config.toml
qk_norm = true
init_std_up = 0.0802
optimizer = "adam_hyperball"
learning_rate = 0.00514
decay_shape = "linear"
Each number is 500 + 50 x the weight over its row's rms, rounded and kept within 0 to 999. Layers, rows and columns count from 0. Numbers have three digits each. The size before them is the row's rms in percent of the matrix's.

# o: layer 14 attention output (transposed), 192x96, rms 0.0696, rows 102-138, columns 0-95
# v: layer 14 attention value, 192x96, rms 0.0563, rows 103-139, columns 0-95
# q: layer 14 attention query, 192x96, rms 0.0559, rows 128-159, columns 0-95
# k: layer 14 attention key, 192x96, rms 0.0561, rows 128-159, columns 0-95
o102 099:529485511463464491455468492524534543479485567536461371407536385488459554439499420549506402478493508509497535562495509517501507507523376558457461438532480431531606531491475493437526542498609480469507436510557464520459490522448570506523501451529383474480541456542512497601352553460460487533
v103 095:461547465535593588467512430460462447547445422544571528462470470517548500442405478439550578481588484469366475426501528408520515489518493482465488525543506489410564469457509496583521497443522523443553415560477498415469624537493457496517535557458525432556501482488465487539507506531620550476
o103 090:512507415523448494490474437506415508489372529516492396488541570457508580451446536495468477466545537441455485570564584508507438497569527642528481461487500526466504457533538471545524433585477478490562529460537552424506550489569466526482522513535563469613545407472470459395576441463459481537
v104 111:488561583486481490433518502548549445512583539332475425396519398517446571484456518510421563514527495429560513509489422532584445553542487556498446476475475557515509485554513456474519465537553545503529522491496546541588477429456548481515434420536495548448505548593504523539540504457581585450
o104 105:583492567448493500533451513520539371496465522490439462524419413513581471517415649470417484488535522531494497543619462473530493487489588466429424459521527464564475529551506505501491483561508579479523411441473547571515470471514556511546485464540474489459574523611507463538490461560448514407
v105 102:426476522607521576444481477500565548605558412479495514410460459497402499523476562456526502561524520505569539488609544681527486469492512577513549551501477509480475481419508578464492520530468468537584537557441392488533444477469551579492549458505490504448434499492495486533487541461494509565
o105 096:455457491523488487562470538519491513565539460453522478491508466392333499525501536412454465533467571492606533436472551570496481439486514435504510610537450437564550621436487456435464517505524547565417453499466459506497489489514565457500473425503583555551517512440541519437559463561508493583
v106 111:440446535607471472462528516499555469532459539443464519483490587477462411587478530475485468574498511487493488532496464557450494401542494549470518504535611526487479565518591531353546476486512558525487527390488514603501454511447590434538438477488423488511466537470529378543499542554476574555
o106 094:490474598489503470471434519499505496538554435516548537535502425576550438475560509439379536563527493470482492469573428479493446464372485505565516498460509504549503492520543481419445464409592593544491489556416526501509492492575519508457524493478492612457497577477495527552522510679475467494
v107 113:550503516481428551530514510502454470439485528485536406597431428530438520558484477525484532522463554487431490430498491585417486470523478444496494374578539545541429568571443508519524448527550495459418415569544553481503423520510426541517560458532522625451535499525468544533513430482591457416
o107 104:518523594529528516446526425567393467552501566459481467551505459550555424510471548481490586497456369416516508426482488527499486462527590406527476480588469569526535512521422566560524510556619475518513506485495565462463552535436470482513508576418525512438488463435518592534479464451580471466
v108 113:483452530481533506542506509477559488461471558552443535514494468458434532508550549560488440567378476527477515509429533456487457381440467480440481417504494395561563539513527487479492408502574425481363577480522557471515611417493502483516486505419481538433495446489485396478513520525458400461
o108 095:464549557489543521486554566512466508529512494520511599457613561511402515507467451546487490521423460442457494523486526400411492472451452548394497479538577550434481534384516560565412521529480511511531436531498503495410507521507491464405571458481521464406550516484507362517528510499554563434
v109 100:431455387495463511481542504526482534426463531558620489503495495501511482536558501469534591429509501540555481475493545462461512597495530522505530544549453558371503470413464591522560535487484488471519430467520345416454497486503413383508540535442467491547484456510462442550480531508395506539
o109 105:395584480554461556460525554463519528464486519529524570569435547553539528495480456447544508460547431582491449502498545505488509468479545437451565553481434510496499466435555503540564477476602506478455526525443542389438501453471631583540436539502413535576476428528486445449505497397438422477
v110 121:525416457434500481531500498463443562442444543477543526466536433516475569560428463463462428515496515419563534492438515402534457478562525523468563488534462552490426441433494517557561454475525562551478503520573619477553469497503565619460529425485485542526501479514462395599530559505595430442
o110 102:445507476497460480506565522527521574509429430356548358475481582557533530491485443398506470550524597475503497479439449435525499524472502536542534569451498483460424548449452527509493461431456455530469502553471489540451474467456470584458475448408501525474473593524504445510414571530519465381
v111 100:544483439554556485469441462507511456526522450628540476485497441500520486406546568498518545503469549597483464577413520437543537543416500524490484421498548450442464467496604467539540498570523478513448445456434534431485433442582545474454548534604519510502556422481475410455482421482488423416
o111 093:517444461538539417456442515569482567533454500647430467456628466469538514457508504529519505488528451525462487559567530502485512577451538543534486480591571508461436437488537545517594524538460428522502569479526502494468440522457532499370596519531561509528566502526457397597518453510527533441
v112 112:506482430531426483512513507509452464537553385556606489606504489475489467503523530493502548430532521620483451460526398508467502544496550497446528538580449470526476534460495526480445494509513433537550475537564390567546511556622562488459485652499519456483589490450501497389511511470542474509
o112 089:510471359464451568491521488553468497423528499534523451564514535478519454554531460524576544459533511532543456410586568450422493549475516493490462514486535490638532426474496457507551488508514437528470560504492515565552583559577488518589431606436485473550583487481507486534622555456510445551
v113 116:582508510466560498462519520513459463554541445509521509505585529533599427430413416497492498516540525461521474531440556593531475404499528447443456534518466524495456602500472555556477465432565451505449434433551540519570649493522456366526537529535528508500458506607445438510500517469518443478
o113 093:545512547483525610522517524498577424540429544412532478468496561465455542405502453440543520497504494491491507523447584556542468417518544551407494415502539531499520518509502513467508446452511434535501467431544570463514507543535471533634509544527459477524496474577404353521456526411416542428
v114 102:460534509455486542571524514428615481399424475508555491572462461551448490620398474547443549509462438492550432569490500517476482524488437454389506507516436581466552501522433477573427416560468476440472463522491442546469558486500536543539534461511549573504529475483479388470521504531600508550
o114 102:504549615436516476601519535457413530395556452532542442551455504476514524507486525515483503531474483402570488515452549558538532499569458385415518527575513468528512543510508432541512413543507512540462503495557530468452532440518390581531534532465455572433479470491429416521474506477640500538
v115 108:512433559506420453559430509535566469441471533535531558538578611489564479452478448531564494532484589461569527506420518491494490450470491472437500490601521503445587521464571573508465479393583459484444446566545460504467604464572540479539555513560496447550425488451507483383479517489501444534
o115 102:545525524555438539505471462525482507594598490469464527433588412510459562514479484451445430516539444488472493500354467569482452561519548512467448495593457510569573535461485612419546475459508527510558470538479493496494475500561543492429438567458522510580443477417484506403417533549521421498
v116 110:565506481508472533450470538501452529604441506582472606509484387470449647411600508497584458444586552510444544558488536558528507534401550526538479525504449405409465458538536535506453441440555510523468424601491525460484529475516424518504458557497553499540506522496502528504516531473457517461
o116 100:530403507594499507422486489544480503585436516526433502452614483494413483456476518503524508447493479482463398464434543478451526533456604452541461525442418510413567486547535480479419506492421515532413455481552452525424560490513499529518525510467580567596566527484450470520605523441447426504
v117 116:452477494495521492448488561514584527543547481534492542439541432483526410435507502492474498444495461498580543509450464470549492546468530535518502551434485395476676451466477484494410570551505566459525504570498511576520379513507576472476525553470441440496468417387488514430512461480488503625
o117 097:558483434477503553407489587553568576506454389530595447383445445491581455505490506544526480518482575539444548539562444529619468491528539543458430513474528513486604540429526540576489505455545557555513369461530438511474458461509556470492523491436441553521475506500498555461538496475524520544
v118 116:594513439488445540464519444511415563488528512477460521499530466525517578513481532512471496388449446517473496533494587483454522498497454463568491503502441451594357386518462503477432472580494521575456507521497531471615445506493457542407547495431571506440548489553479623546547466520549499424
o118 090:506504488557475518414562536584498473460490510434467441464450545558451490486439551522422573441529475552506536519555602520519505493456560485543581472523525478440510454558449563458485521550495557447491553513547452439588470423525490484516514546478547510493634589577627569486489601424469562459
v119 121:458525555568487446544472483434521521479432436549480499409448573492405575575345469519531464541525533529562525457476505576492469440479524504450496484489447452457459568587450545436627430530502494506504438502498353415527467461488464543468523483480499454512521549534502530570518563544542547458
o119 097:455488479529537485563495539536480488443518544467474624464463490507404459520471422499420500440525554570523581491374484513498469425537485473601522519563470500456514568492559628437544498560531491523443408523551442484437506601480501486617465498486481538526498597490478531499499546584574447473
v120 100:420430501460447480490449567556536412446519569466575503499507431527431455527416502474454462469517492420534430461451490563475484456537478535528534445620535468521513621457497587481545447521542509554475454458542603568525472598490606491534572524473508511469446531442543580498507538561472442441
o120 101:462579426532521517557565501549494421511555591496584451532408529438477522529503542492557496523500469446572547531408478492490441508469525486477493544602459540467497455475492589542431504486586399458425477533360553349478501523530524437450487500505540540527461474533545565481519509560505523423
v121 108:436480409439496413523534469487516494424446515482515546508546482521543481497445487524470489520396501425489487413452482572476524590528561539461509635592488483484433572496567562513490486492418474549482448529459491522414409486613560516518580436510451638532510553481475523465494510502527562564
o121 090:560501522493500512625472467483500496578454484511430476546531449597516542521502431456510487625552445456558501468443492547518474498461472540502531593581461527599447550500457484411569531516493453591575543520490498579511448506497509499530479524511454640576509559526563505634491515464578478499
v122 124:523471542517451523451531501476551495423496520482496403526489547533467530532556498539540465435560528555425450490476518571499451436521564407459529401519495520434470473558521426537443524491555461515445570491507432517590597493486459427479364508478584583461481608569533480608506475447554461454
o122 104:431476584405459498511473553472508416395534525473525440558435528507529469508441537455448529496445536471451360465494539472494472443481585477436406380506501525407395442511538538530415587454505396491498486434560553538524551528520489508524496520571450488457507461470498500457432526515529470546
v123 095:561487448466516579508473445475422549436462489499442511507505397505557546563430449540482550469567474530433527474455573416515490509500467379472493619494487527429537509488493507598517512542584515439493537558525542434481473521609469523562492458498607510566525445540521487507485391413558575495
o123 110:556460458502432454582431505482484517423437523441495410546496499505473582455434421381414499515482540484411422544512476572490469566587589532554497519445486597463570533534569580432486447481502459527468500500481477470592473503584485573535506516503540473504490437561465505570419475424523497492
v124 112:502430480627481556485502460447528437469470465495556476477488455449486498580423501494550563598544545494578486468483503487479440405536500578515496535476546498522528435531496547410621455424532532475568486531365499524526442453382533509531494404484494532558472556561501512498519611549480538539
o124 110:482501463545518577575487541576512405489456515516560484443479405489566531580427515423490620487522465497565573450481440494601445408495547544532538561523509448471496570537478486557501437519415461526505543536397512519440479518512442484484446386548571502532522400472468519472506411516553488534
v125 094:431552508466427430486499470493500472427534455520523559633454563466590510518453444482457502470508580493443451450511548492512553600471536513556413532547496525525482518548574411457446615472470448527453558466494455430438576613449461419498524514429417447535531483513479476550530546546473499447
o125 109:509580477493523503500387451513577480460617543540476551481490546529494380525453487553561491485505560475518495459507453476481362518542504553510515553538427561483609481517565468507536487491520561495539602492570511415570498503486505430529560480530606508481589460476481408513468404418524454512
v126 112:542507403511564483490503455524472417607542549559468472582494460494558432503506490425522455524423484521563430570533619433527551542522443485531515477449544532556549419439527453507510542560475506434571472538541611513483564434483532437514509500494460524433477447527548443634461473545448456443
o126 093:559517467541519427470455540542537502486387551568535482503450470458594456517498497434587552500491488582440574600565498453590584530494507485445515487533529480390486468485422407437541491514545578462586506431492532580483484458496542475438504516578544538500489518514482352486544461519443504467
v127 091:518410467562495525476469490523581290494497523598366536533585458477452531413518521504583463483513532472512611511505586537471475476505462456458450529526502548445634499526574488497561421433464522552544489463501455492462541472549456528469517510530504562465483535498492496513481556545517477501
o127 108:489513471503427484486458482483461433528508459600430465482412494557504502482453464406442441591525405555445466489395525541489469428472530460608486575542458570418536454538500567410500510414477492378447475444491473550445484480556500534524471530434484481480495522458436559513514511580488395525
q128 122:571523489422445475520422545551469428527409405485590455384596515494469451496494519491501476469622477559485557445390572577551478472439505452505574490519463444593529493463472489449511482459511473552469557532451455461555602527451528471438503527469508498475508518423452468543534598498481558515
k128 102:530512491491476510486532515415511445572449428445601456520487545395449539399455459465549548452601441530445396517461536542571549442451543501511479531504635476580469446462509486498537507527483475463416500442515537470511530523522556419503485552426497555474560546376486448412475531492458463484
q129 085:442532409469476576569443589521451454547511554462566515527612579485487531501507603543470474588555512477402514542404477520483534540473526461526558508487518425480476476457578374522481479566524479474533439578470456585511556463595466444479504535520502464428442561563521428505497463514446509542
k129 092:530474491470518452549490583416505449536479454542500506515484559513478502502466590398439495489507510612520553496469501498512516517540427466456543451521482513565534579441568506490434513567423412488491370595578447419510559510612497464540492518505502553450566416461569516485479490587424500591
q130 130:435447448420540578501442563490427487513549532492515522516493564511502540469464643495544545583514659497515540443494494558464547475414460477486497561471517510502484532458597529524458483478455424443467442596434443510482563438556496509518534531546531453412433485546567410516528427481518490566
k130 071:565453508407528528447433572489482440494475454494577504550408489524491538413500624395544505463442547481507542426571514478450601551389512508526566579506507442500475467374586496544523529558431414526514522532464492473450507524540546477476505531537590453503456494482536461564459511520485542563
q131 175:580447491493475465472404593469419506489480528477525505524454513611530504553512576433527534517493613547535523497511519460440584461532480411465607477494462481468522503400539504542451457528438379471450453534552461469511550531569492528451496533573566531429423527474577497534390459441517450488
k131 101:563531511374468516490316536446455435473449472455596449488457495547560498431469579473491451517487568564472506450447514473489587506476496466464611590511465429543478504445539479511488455517503383478409446520557547465494529539491557527446526560591545492457482468461547466472452496520526504493
q132 093:492485440523437539474522453567446419554490450408585527482520407480520469530325450504556509481439578543505529485482513487521565561578481422514549458527558555549503476461468544517474499403410490562591575517481546486519518512485447477554482539568507408492493455526405436499540498497504405476
k132 103:452543481473484578501528492577359565499481455445495497566592433485454514468456473498569436486493521467430538389400600515485535494534509597533506484578499431528524575515517511473558573483458510612448489585513580502482507459473541444583471588538524473571459473485498535585552506535501500479
q133 091:446455494444459537564494540478412483481432590545473441488462620514440499450492539518492490590463537434496518431489494515466501455453488503447490528528428482488470600496620424510487607477516517493430420545451523560486530387536464454557501433488529491449355538545546437458514457533476494565
k133 066:564496536499517511467534585434424453591363509463476496573505527523468522432451548503564506557490513546472542488453562488462514478535489519508582438508546543540513517455517415490408549452415553410503424541466541453459491503524568548642428500529564517437472467481579488453518495617461494447
q134 106:382613461386471479518589521509461505475458515471406394508593555440488523433460543531479471570527551523416485517449524521543499449513496559481509524539499560470439537604602505443474465486550475477480496523511500555478547379517468466567530480457473414462446559474500498402582492545520496499
k134 090:466510521496449450539574516539504545432545447471499459445620473411456417542552338565449467475488518498484436520434495470541411444560481487557463468512477568407508510573474538481542456471515525559439550542512507498483453489449412469546546483447480474497575522522400546470563469539544522384
q135 096:411472534516446530489567461500507412521467495524541504560504458467575522459540460546501479436462435496414456580467574587571451522491574542561477533506552506496463504527500486533549414425520508551601546541443464505473399451450478513500525494502462451534482459484421423560640492346513465490
k135 109:455501533552424525514612393568520466456486471494476515502460494485475441511538387609487448445501512548483409598456509531594435499554524512575490481491516491474493499612428500509537444468556578517538596530450472555523427502395466526493542477484446476531501530527418511491593531465561488410
q136 109:425608571439497570610565508421458545491615437483443444531554560531505509598408521467462544558510508473484433461512491523522442451534466528427448424511514571509482506475435513637546518497502526516501496471549563550479495545389509457515509456455487505465527428422509471525523574470578522469
k136 102:413565445520515530576506521405488412504550441531522382495511559500546525647495523540470450488482527547519481557500451518494485434569392496493550348435508489521538421545464503486506412512494455494478463490509467545471493629478450525515495491400511459475502451449553533528495477453503396485
q137 091:525560495517435463469455535488488556472576459439393528494482500449506427521505511488433529472540512470469594486453548467465522425624544451481447497553459479511374550567601478488526489582590538521446541528531513411478472461452431556524540543480464534410506452479522490529472470463644492410
k137 095:485431472531399498501495483466572516437487482528524572514501551460530446562479350430486564487563525492464526471548521316474556489563537481483417584537497520464561552480574555473451488548508399510470460514574532447487475442530457514503501510450497475431516490535579488438455559457480520607
q138 095:572466656495479524416500509496584584447519407541560440514535486553436432600467452490452496500447532520483475424539463467470468517515518453398559508499474449473554500360484470543496528452443550574473468400549453582501504541450568454400506519491548482449544501484551528531473501503542476497
k138 098:598510565410422522416481481463557537479572446508586451557577457481530513506506432428514539566500491501436567500471539522482437519522504442434490478524518450477583464403452414501455471530547450503363423519524555511543542549522475495458513472583560491383480478521533464501539481406513440430
q139 095:523530483500469454564479533577469547461477539400453507497523511512502567651569523544550500418523526541467491524564392459552532493552497573570543511421488494443543436493546518567397453498477523461507460500582544368500455496495485427426628502543579463498457493541547454525497464486508511435
k139 134:512517509485457428519440487492429491507423507394471515461473448544524529605534570494539492370524519437510529487508441491510528572550511600567553544509585436405484487505544502568525484465434490448495486542618516391533378553444474505483593547594550415510510535536516505508541483528502515477
q140 101:557571386502466577401531444453488557522553479471413584483529537486543435470549448478465498547586465536552419505493497499563492496571491530514463482522483632600534496514532477531592430447468568490566413597516520491576495432540517409561534532494489508500548499452471434455520456511510481425
k140 085:594515474500460498393515436413423472610583517520458573494527517452469362521472455522518551561561476620529415484508478497572436526571459498451487500552468441566583431461515452475596486479490500495499477522481491550517482493508424460475412548514477555485549475544574486477501433410524543526
q141 087:598532608433503417505501519479544611491478458443551541529512524518495459495484515457434545534524475499465514459469493501456464404467477425420564491540481504468446537469503575437541528418520488526519455476518556509494491486514504422477430376409480560535572491471489439514449529533692519430
k141 111:584575522523482428449433519465535550508508482503526551477547429492518493466431445457500581586543531545495581469442574508503478463492529450402587459531521551470444535448565535467544569457456475539436385500587532471462504439561513487532418524421576520507578533524556419511502567546567491402
q142 118:598509452479576486485489518504529490532559515501473392512480496529543488380484567410442563453421510476549584534501494524433519584507503494550566432543532485457442519501503503524356537483514463467445396545540498521580593532518497493539440430489535521464474523594552496549486487502512418629
k142 086:460476606457580453503475486458504483521468583596520444556446596484527507385469541490454474519511518484508528489530576510371504499532585534512500487554533482434496579512528438465443551419536457550413509433511503488486602484569504518537418412532432498482432550482511477543497438552379520535
q143 079:475566493488517517474533451536568504588454482489477521457525432539449482483483471562544393469487494478511470465448484435587486538543501484502398418470538515596459449572465535460522440508506476570507437482535566418599525466425399325522411481460426538521464467463439483520463524529566519487
k143 111:518482474583484553459526471568497437580596422509441455446485469422441500481497453534474439519504559574449512506468444534547508558468485530472406443563520433541521476418530412496501478469425495578511496434384528518567499432474538377567513537503500480516466542477461415515544610449565435493
q144 096:456564497596480362549497435485488453527510467393454460480442438434435386498464438511515496489441527511547525495383534470543479493506485559415421399584559475545456509509488474490577397511498544508438505525475516464470503473475502533527583518445551564445480537474477512548400474494576565512
k144 105:500541510480496443379467486456503534580447419560480512537491512432411461405492467477558491485399569545600534475446486503483521492489514477423460454518489495515503530464435421507495454401441470523479449570527648505488561594537547510462462561529500478406602485464499498553460548593534512510
q145 092:477568404486589469460487496487516548471504493432528405526417422520469452487398517528461462497505501505540484510502497450567569494472447450494432466535459494495408560516549444525479444650612538591441417435435471494530598519428504438477518523531446540533507447428508512512427566513480488446
k145 103:401546434432472481525497505510442428493543489532511412512440446524443457488508490518536404415556566418500551560528439431551489467448536478410426462512461487533455548499438483512570455532437454683487558438426512517517500483524460429537494506611550498512539477474462460477512547527416488473
q146 096:546502505476428428508469525504518595484438475429470554565549534476584503506546470466471535502424510438486499418507452506490517598546595509540520520487496407470549457580464483610522482484424434497445466531540507480482521513445534538534494505436532472459420471502435473407525548524376650410
k146 106:542460573488460468565508485519518470488461540528567556590398536414590587523564584506524548449554541447467439387558392457570519514445455564471492521496402477437519467518432475514562484557439503529514518451509567545467508474495476462551514526510467446484429496485408492461530552464477590404
q147 090:518515437487551497540563448574522519454484488396513530520444552443456521478483450553443484465513548439477492570501445482441524579509540512474521570437491457589465530477525540413588456515444523478510423493447400571499425416589467458577492521529400431553486493531517538517486489441438434643
k147 098:545446446516547519538570367613544495483478534648498474500434514487442635495534489575586510493515581525530459543506513486439513405471502506493423535467486532550495576491461559450494421438479428528492448536482481555562499559573511497533432485586504537502513454594481524555534463491471444520
q148 080:499438447522530533479418516570463499507520489533493446508478489577534445520603464418531449512385518438426577540589523501401509508522461453511516563588463500525499540430551534572412495543515532561447529480517373517466475575514525519483410502594470505439481442564551590465447431488501495445
k148 103:480532410512504451514378605418481460448444486503491480499461441519436476426577500462481482399399473478545563553554436392413513521509491451482548545558554451498417508468522547582566515514472521489504523536508494573462446508532399522482433557499468514445567518598576572549510506468513535528
q149 088:431539499533543511497460480540523602461571581469421548571507517507509533565473507458459441435579539424511478506489469526596520440546530488514577533451460435548422534461525437578465464442517502546508429511468599477446556520486519516557637585545464503480477415561563524494497400413518516461
k149 087:412552566578536537472437441520545536561487569403472603559523513416548535524508487425536478469592510453443461566510530482551514393481586474424501572493514510531476507449463522500519517445521493418493476469389573524521530440417493574524521536487542551465413508551517430588438495428516500456
q150 095:507465503456513532558522478519481539541556529570557447541616532427516507501492535434467484568524471541461499460473557513517434560426505493525429576598510436592483558456532455427488567375446571515511532418510443602509453369485556570521484432490507531533499511476505485441507528607526487568
k150 105:416491543488579515660563459488461463460593579564548499592559412473500474512443507429475462562546449589482513530500580495511436496499462378483424498570441556537432533543422535503582550495489538518515501394504476585507539460437463503497454534536512469514493510489510444475523492548556468537
q151 099:508423448583442488508517419498570559500486567494406516513546445476490555456468546460485507552494540501564498512507496443490456490533436565557560511454474421424481396596584525480577546498472639505484417541559511493542505539536490433416579431488615519473475438586523527452528526456523504469
k151 100:479453423539468457503534503531539550482486614508447489423556450461599582490533484363513557503494505493441534563518456409458494540454490587489528502330507459411586485456543503481503467437483525457478509511558476446450479490469531470468500489585578466484504460553526483484493347478479483501
q152 097:492482566488488436468417570443500472614436398521557524423479504549479534467535468466472515435540534511497633442575489524485522511458527526438526601538515543418522493433562451511494498419403406473564597480563499562485414564531522529463515499514568542575528522543486465519427460482516478559
k152 111:515571471346475444519423532455613441527457383489584487489550556518520539464566539445514421536504495487471539479472465432493485489428482527417551587491496420512476472439532403508497550495436423498414539534526524443517491559607436526439477561499507475483577490530500493451451484571454495499
q153 085:558537541446543521471445517522445610515536539513575482558440537561505483586538466525487465580468441564472509546496474512474493473480444441561518534430500627465531504419595526518564466634455465436394552537432512520494537427537534525546537558437421543501549420472514576519515486568452514490
k153 085:454537442512537419565471487426450475493534522494428542542420513517500607579519479471449501548481523530518544528421489411538426579439412462561495577574511545528513462544428519491530602504554492483445482439456521482480559418475524667548473454472448505569554424507534515555457511557504533517
q154 098:509495581536518445495465498512469540431531502469524541574475489565467474452448481522511459495439465402548534500583453464443581572531556542482556529457515423450532571430581464562398477574537459532495580472527483548495511584501439583522503511533576511586401544559567537507465501502362558522
k154 108:552486420457526412515363534390504520407471492392469490517520528476495531462531496462513504430420565453488465503437442420484535618485536607508522540483538399484537585448518471560453508466467443539435470510496496523565513502538482517540472513520611529554585491510524507508510459451411572527
q155 086:423458506568581526578494445458430512560464530589536520521653550489519513458517439442540506499499534505440547543487552518492380503484497537496469516544465457496557501518455529527508514552561495502536584444532536471462425474444592487467446409495549385512531428523418469533551444388514467573
k155 110:394480530553626535563518498429410488513418558625495563536567430513511535459620473560512513498522560554559491540516608493482421410499458563488478496475516402454578439542481524462521460492523511520594507505499583474475499440470535517505532483482529450526553450588482507503534519513477414479
q156 090:493394499540421452438478421429462420566474488495418466509526577492462534491418438465482484534448557548470361487572486475545576498508524463463430577551497448498572501506419467524406480463500407454503523518517411554384469475456514509561459522533449516530514538483421505533481610482487486510
k156 089:538464474507503435391428517418470484484544570445440547515476421526508471427462450514502512465493471525602491529474516439515528490462564514460502565446467518532524511479457565523392454432462454495468525467410399585322493478502501560509491521450523503544581461381429532528441462515526540496
q157 094:445563579414475532448500502373558514562474377490501490431522530494488369480505503505473488464484496458543426449496511555545521440410489450431419490516490499546541542431559425545530441424474479538429486554421574515517518429507476556492475539544454436478569526417486565553485543583499480549
k157 111:481602519432548437529454481381546474507530382512526476454461444458599519539529523500497501525535432418463427456456501539501494365465607406410531442510470478595533571468466465480544468495440473568461538474477511481528472461478501487434454545566503483447550548402522510463508548570537516476
q158 091:530444540581578480486418521517411478540453505612542498471528550506466534490488523360435581456520414527472562576503471454531540564401452499515521579571584530415520590482454429503445475580481485490461503461505534518493459431525463488473398486506587513393521492475522534521463503513443464498
k158 094:578439548623591445514427497503633443520532448506570551496420585489455564523427579438477516472491422557462530513469575464423498446464487465513543459540488472551490488483542541494490489589591486521444522515510478492482475514582400580474502457544605521436536571503482501506438537543515516539
q159 100:512430581579532549471454541601492454536427537576533493476456515508533545544535481482537591412529407482461649538527397451515561508543517542536469539503466501456544490511525477563483478486452510491505561547535566434523421519517461517510471455572564394586469432489555526527476428505487543391
k159 114:558423580483425546431501490504477506515463521553565504417512573466498507410586525500574551477474496478493550476527527443576515509488562649576490521511482467475551412517594468567526505489468492519504568562440595523490378476428424539532543490531549401559498495492539465521488490549491581433
v128 105:517510382552500569545482559498574459361531479495493346610510518510497429535487545474510450457495520560416500517585537468571494550444565417431506465421442538405472520474446478546478500566511517542578432553536500429521587498473507430498516459479486520490496477504491466539482583548486485469
o128 100:463476485528504490489402544415464433481524571483483537473520471453425501451537474494527557503414512548440500575561546447549497504572580542389530403544493449464433500526445394571541524503558439528458403498484455548533498511520581460553538436539480434518541408503407391505567525528449513500
v129 097:490610615486523436508486481484431444486426487510560416371438399544493525475438537437407509488549446438482567489519493533495514497475440440541494520610506512448450466580498512539531491569533463546481477536525548560520582480518546598496513419581519526450474581528532542505494408435514530496
o129 094:573575513512464514483538443485473507419484477422461449472515522539495440536497480585550456555590535359497428473465489567495468453542547533599575453541421533588553510433490523501555528491503446472576497474554475472510464534532591436505484593443490475493463480456521484515376493614537469419
v130 107:548400467556511512518491486503561481584416488636498485615514587498535492532587500436557463518429438551347513503455529504404511436420506492418469499542480560514517457527496464546406452521488527442488543518477536479566583535471481458541453487536563562534510446493485479473525511515458411448
o130 092:556466432585521506525509519477485557505496571534515574423442562596484527494562523390515515424409514566483547573567540494484613421455492575546460526522498464510575425537451518559525491488498550476554531466501500550478476549517506554462461568540579597561521434540429537522539605506464442563
v131 098:472551431496533503480524539542434563495561594482564505355422503569534486499410550452478468520483457442545488470478561567512523521566523579517492486578495542496559475517497552483544565428557505580522602490486653532536489515486501579397480426573457475453540501466505553554495468491560545466
o131 096:472506487439565540447481491527534464463423452513572469473541556490472403547398539550488461408619436418484597466495478499520543548520479502519503388550459466495439518480520457526496534501527512557505584516590559515563533511485436513419599512512423525467581500462540535491388522454425555438
v132 095:550475537431555674441540501489519407439517527483521400437469555516525486535553474541459391405526477537515477488598497458472562512454613531511549460487482532405529454538555546551561512535447571535478445567507567535574509549471526487484566478491516486500449550482560450472502532452458584506
o132 106:498560566539434519537458595452459420462557528423509464447488518480505505521490581540536467531500507540585495531521575584582598485546495455567482430376443545483430466513467492507507512436561484530500526491474488470559498526520520441558572540562533435566447455419551450543589625498553451542
v133 095:509511483480565504519509530480496486553502566439533588399466427540549583531506545494510475567544399533544483452433550524506450531457482616507564500618496531557520544484556522431538538418485537481535592411523557462627520468467424468384561520465561492451485480498530524454492553444522434500
o133 090:527496506487620525523540530587457541487409432523466470503440513521560513558447582523548524517503469442484499511520530491463452455479434554527467407496434528525543543460532452573534507481489553538459586403517596434538466538430382467427537558489429577449423519539579480476620547520495474467
v134 101:470480383521483441505468546490581526575509567529568467515500414487452392481465487472474542511518464553616485557443536507498516569568526451483513509485472413424509360488514501568576565529474509588567509495513501512493568543472478514387397511535468438498500539446467514474496529446411479588
o134 099:407457516534469504517532468482507545500564480563482418590470454472509468470521507578537528420555475598524589551485455526511472564451395500554452472585497484573437474525434373555542540541431403528545568512446548501529525532431480483481465469599564532507508434483617479483472490519452431491
v135 099:518504375475476436493521537512436430461536564518570523478470457479502642503495489530522482527514568500428540508588520482527521504488520400555551507438538531521464621530519474588423474486494495404490517576533563473487372448489493496573566523546429498541420570586500424538474537470546536495
o135 094:514502552541461419520466599484474497564438517438448484467546517492471499589524442407469527481439588499556477478367497463523494571480523525552472468447462514486486528585382531497446553510483531545465418451566496453570399545543469486534570443478542502551467569392520534507435455474487550600
v136 110:506507464561405429479482501499482515356422503538474451403555485511496414508531541482547518559469409487480470480490450474527478472465468529477465506562614563587549463523483482551514534515534501555539499532564475370472551493491624538402410512556456467501440523578536495496495578587502488447
o136 094:581541532452503440524544461520432480497410469571429471502560439526604439460548549531439532431521437462491546516480553504511493463506518433427543461501566519582521393391559538505462480503477567504510501504538458384491507532525520468396503537561510472438521455504519532464347442509454550429
v137 081:404485500474508599431517527501593384553503529493525433523596402414560506516469467549530505501447498516561453513511493529478487454464500443491511527550586400548548587472548482511541534556570529454455459565431438562476574552478447579443544575432468448505485479497494557467501444430424450526
o137 095:414519499556535519567477533523485510538541546558472470503545489418515477413589512429520474585546482602570509541518502532540391574461411517558450550432470472578556474538488464404493498515493486482451460528576474484442456510524542465446446451513523431611565431441533510463614535504512457581
v138 091:458514519462558491449475486572583434378539558513525484456516495493447496464455479477441539510478455427582454656543394520505469555617532500428512498556511532538503529511535424504491495453471511513511496407549457488490479433424547497439497454480401395560471476457449582483520498459506600510
o138 103:534539448508567514515564448587504390486506432536532416465522448580535466461350552567537445552484486486423507481504413581593528537462508477514431466580515488578507519405530445454453447495569463542526468416505477527575510533492463464554483428552450464611465530521446481524503474479493525530
v139 093:449493535483425642361502476490544507512537556439504513461526618447553408486445490484526405519445486528506484471507447558491472587532515392462464531475444556513573533547433546390550604498528518488449489510491431482556509475431556507501560480450453514556561515456531513466474549492503575541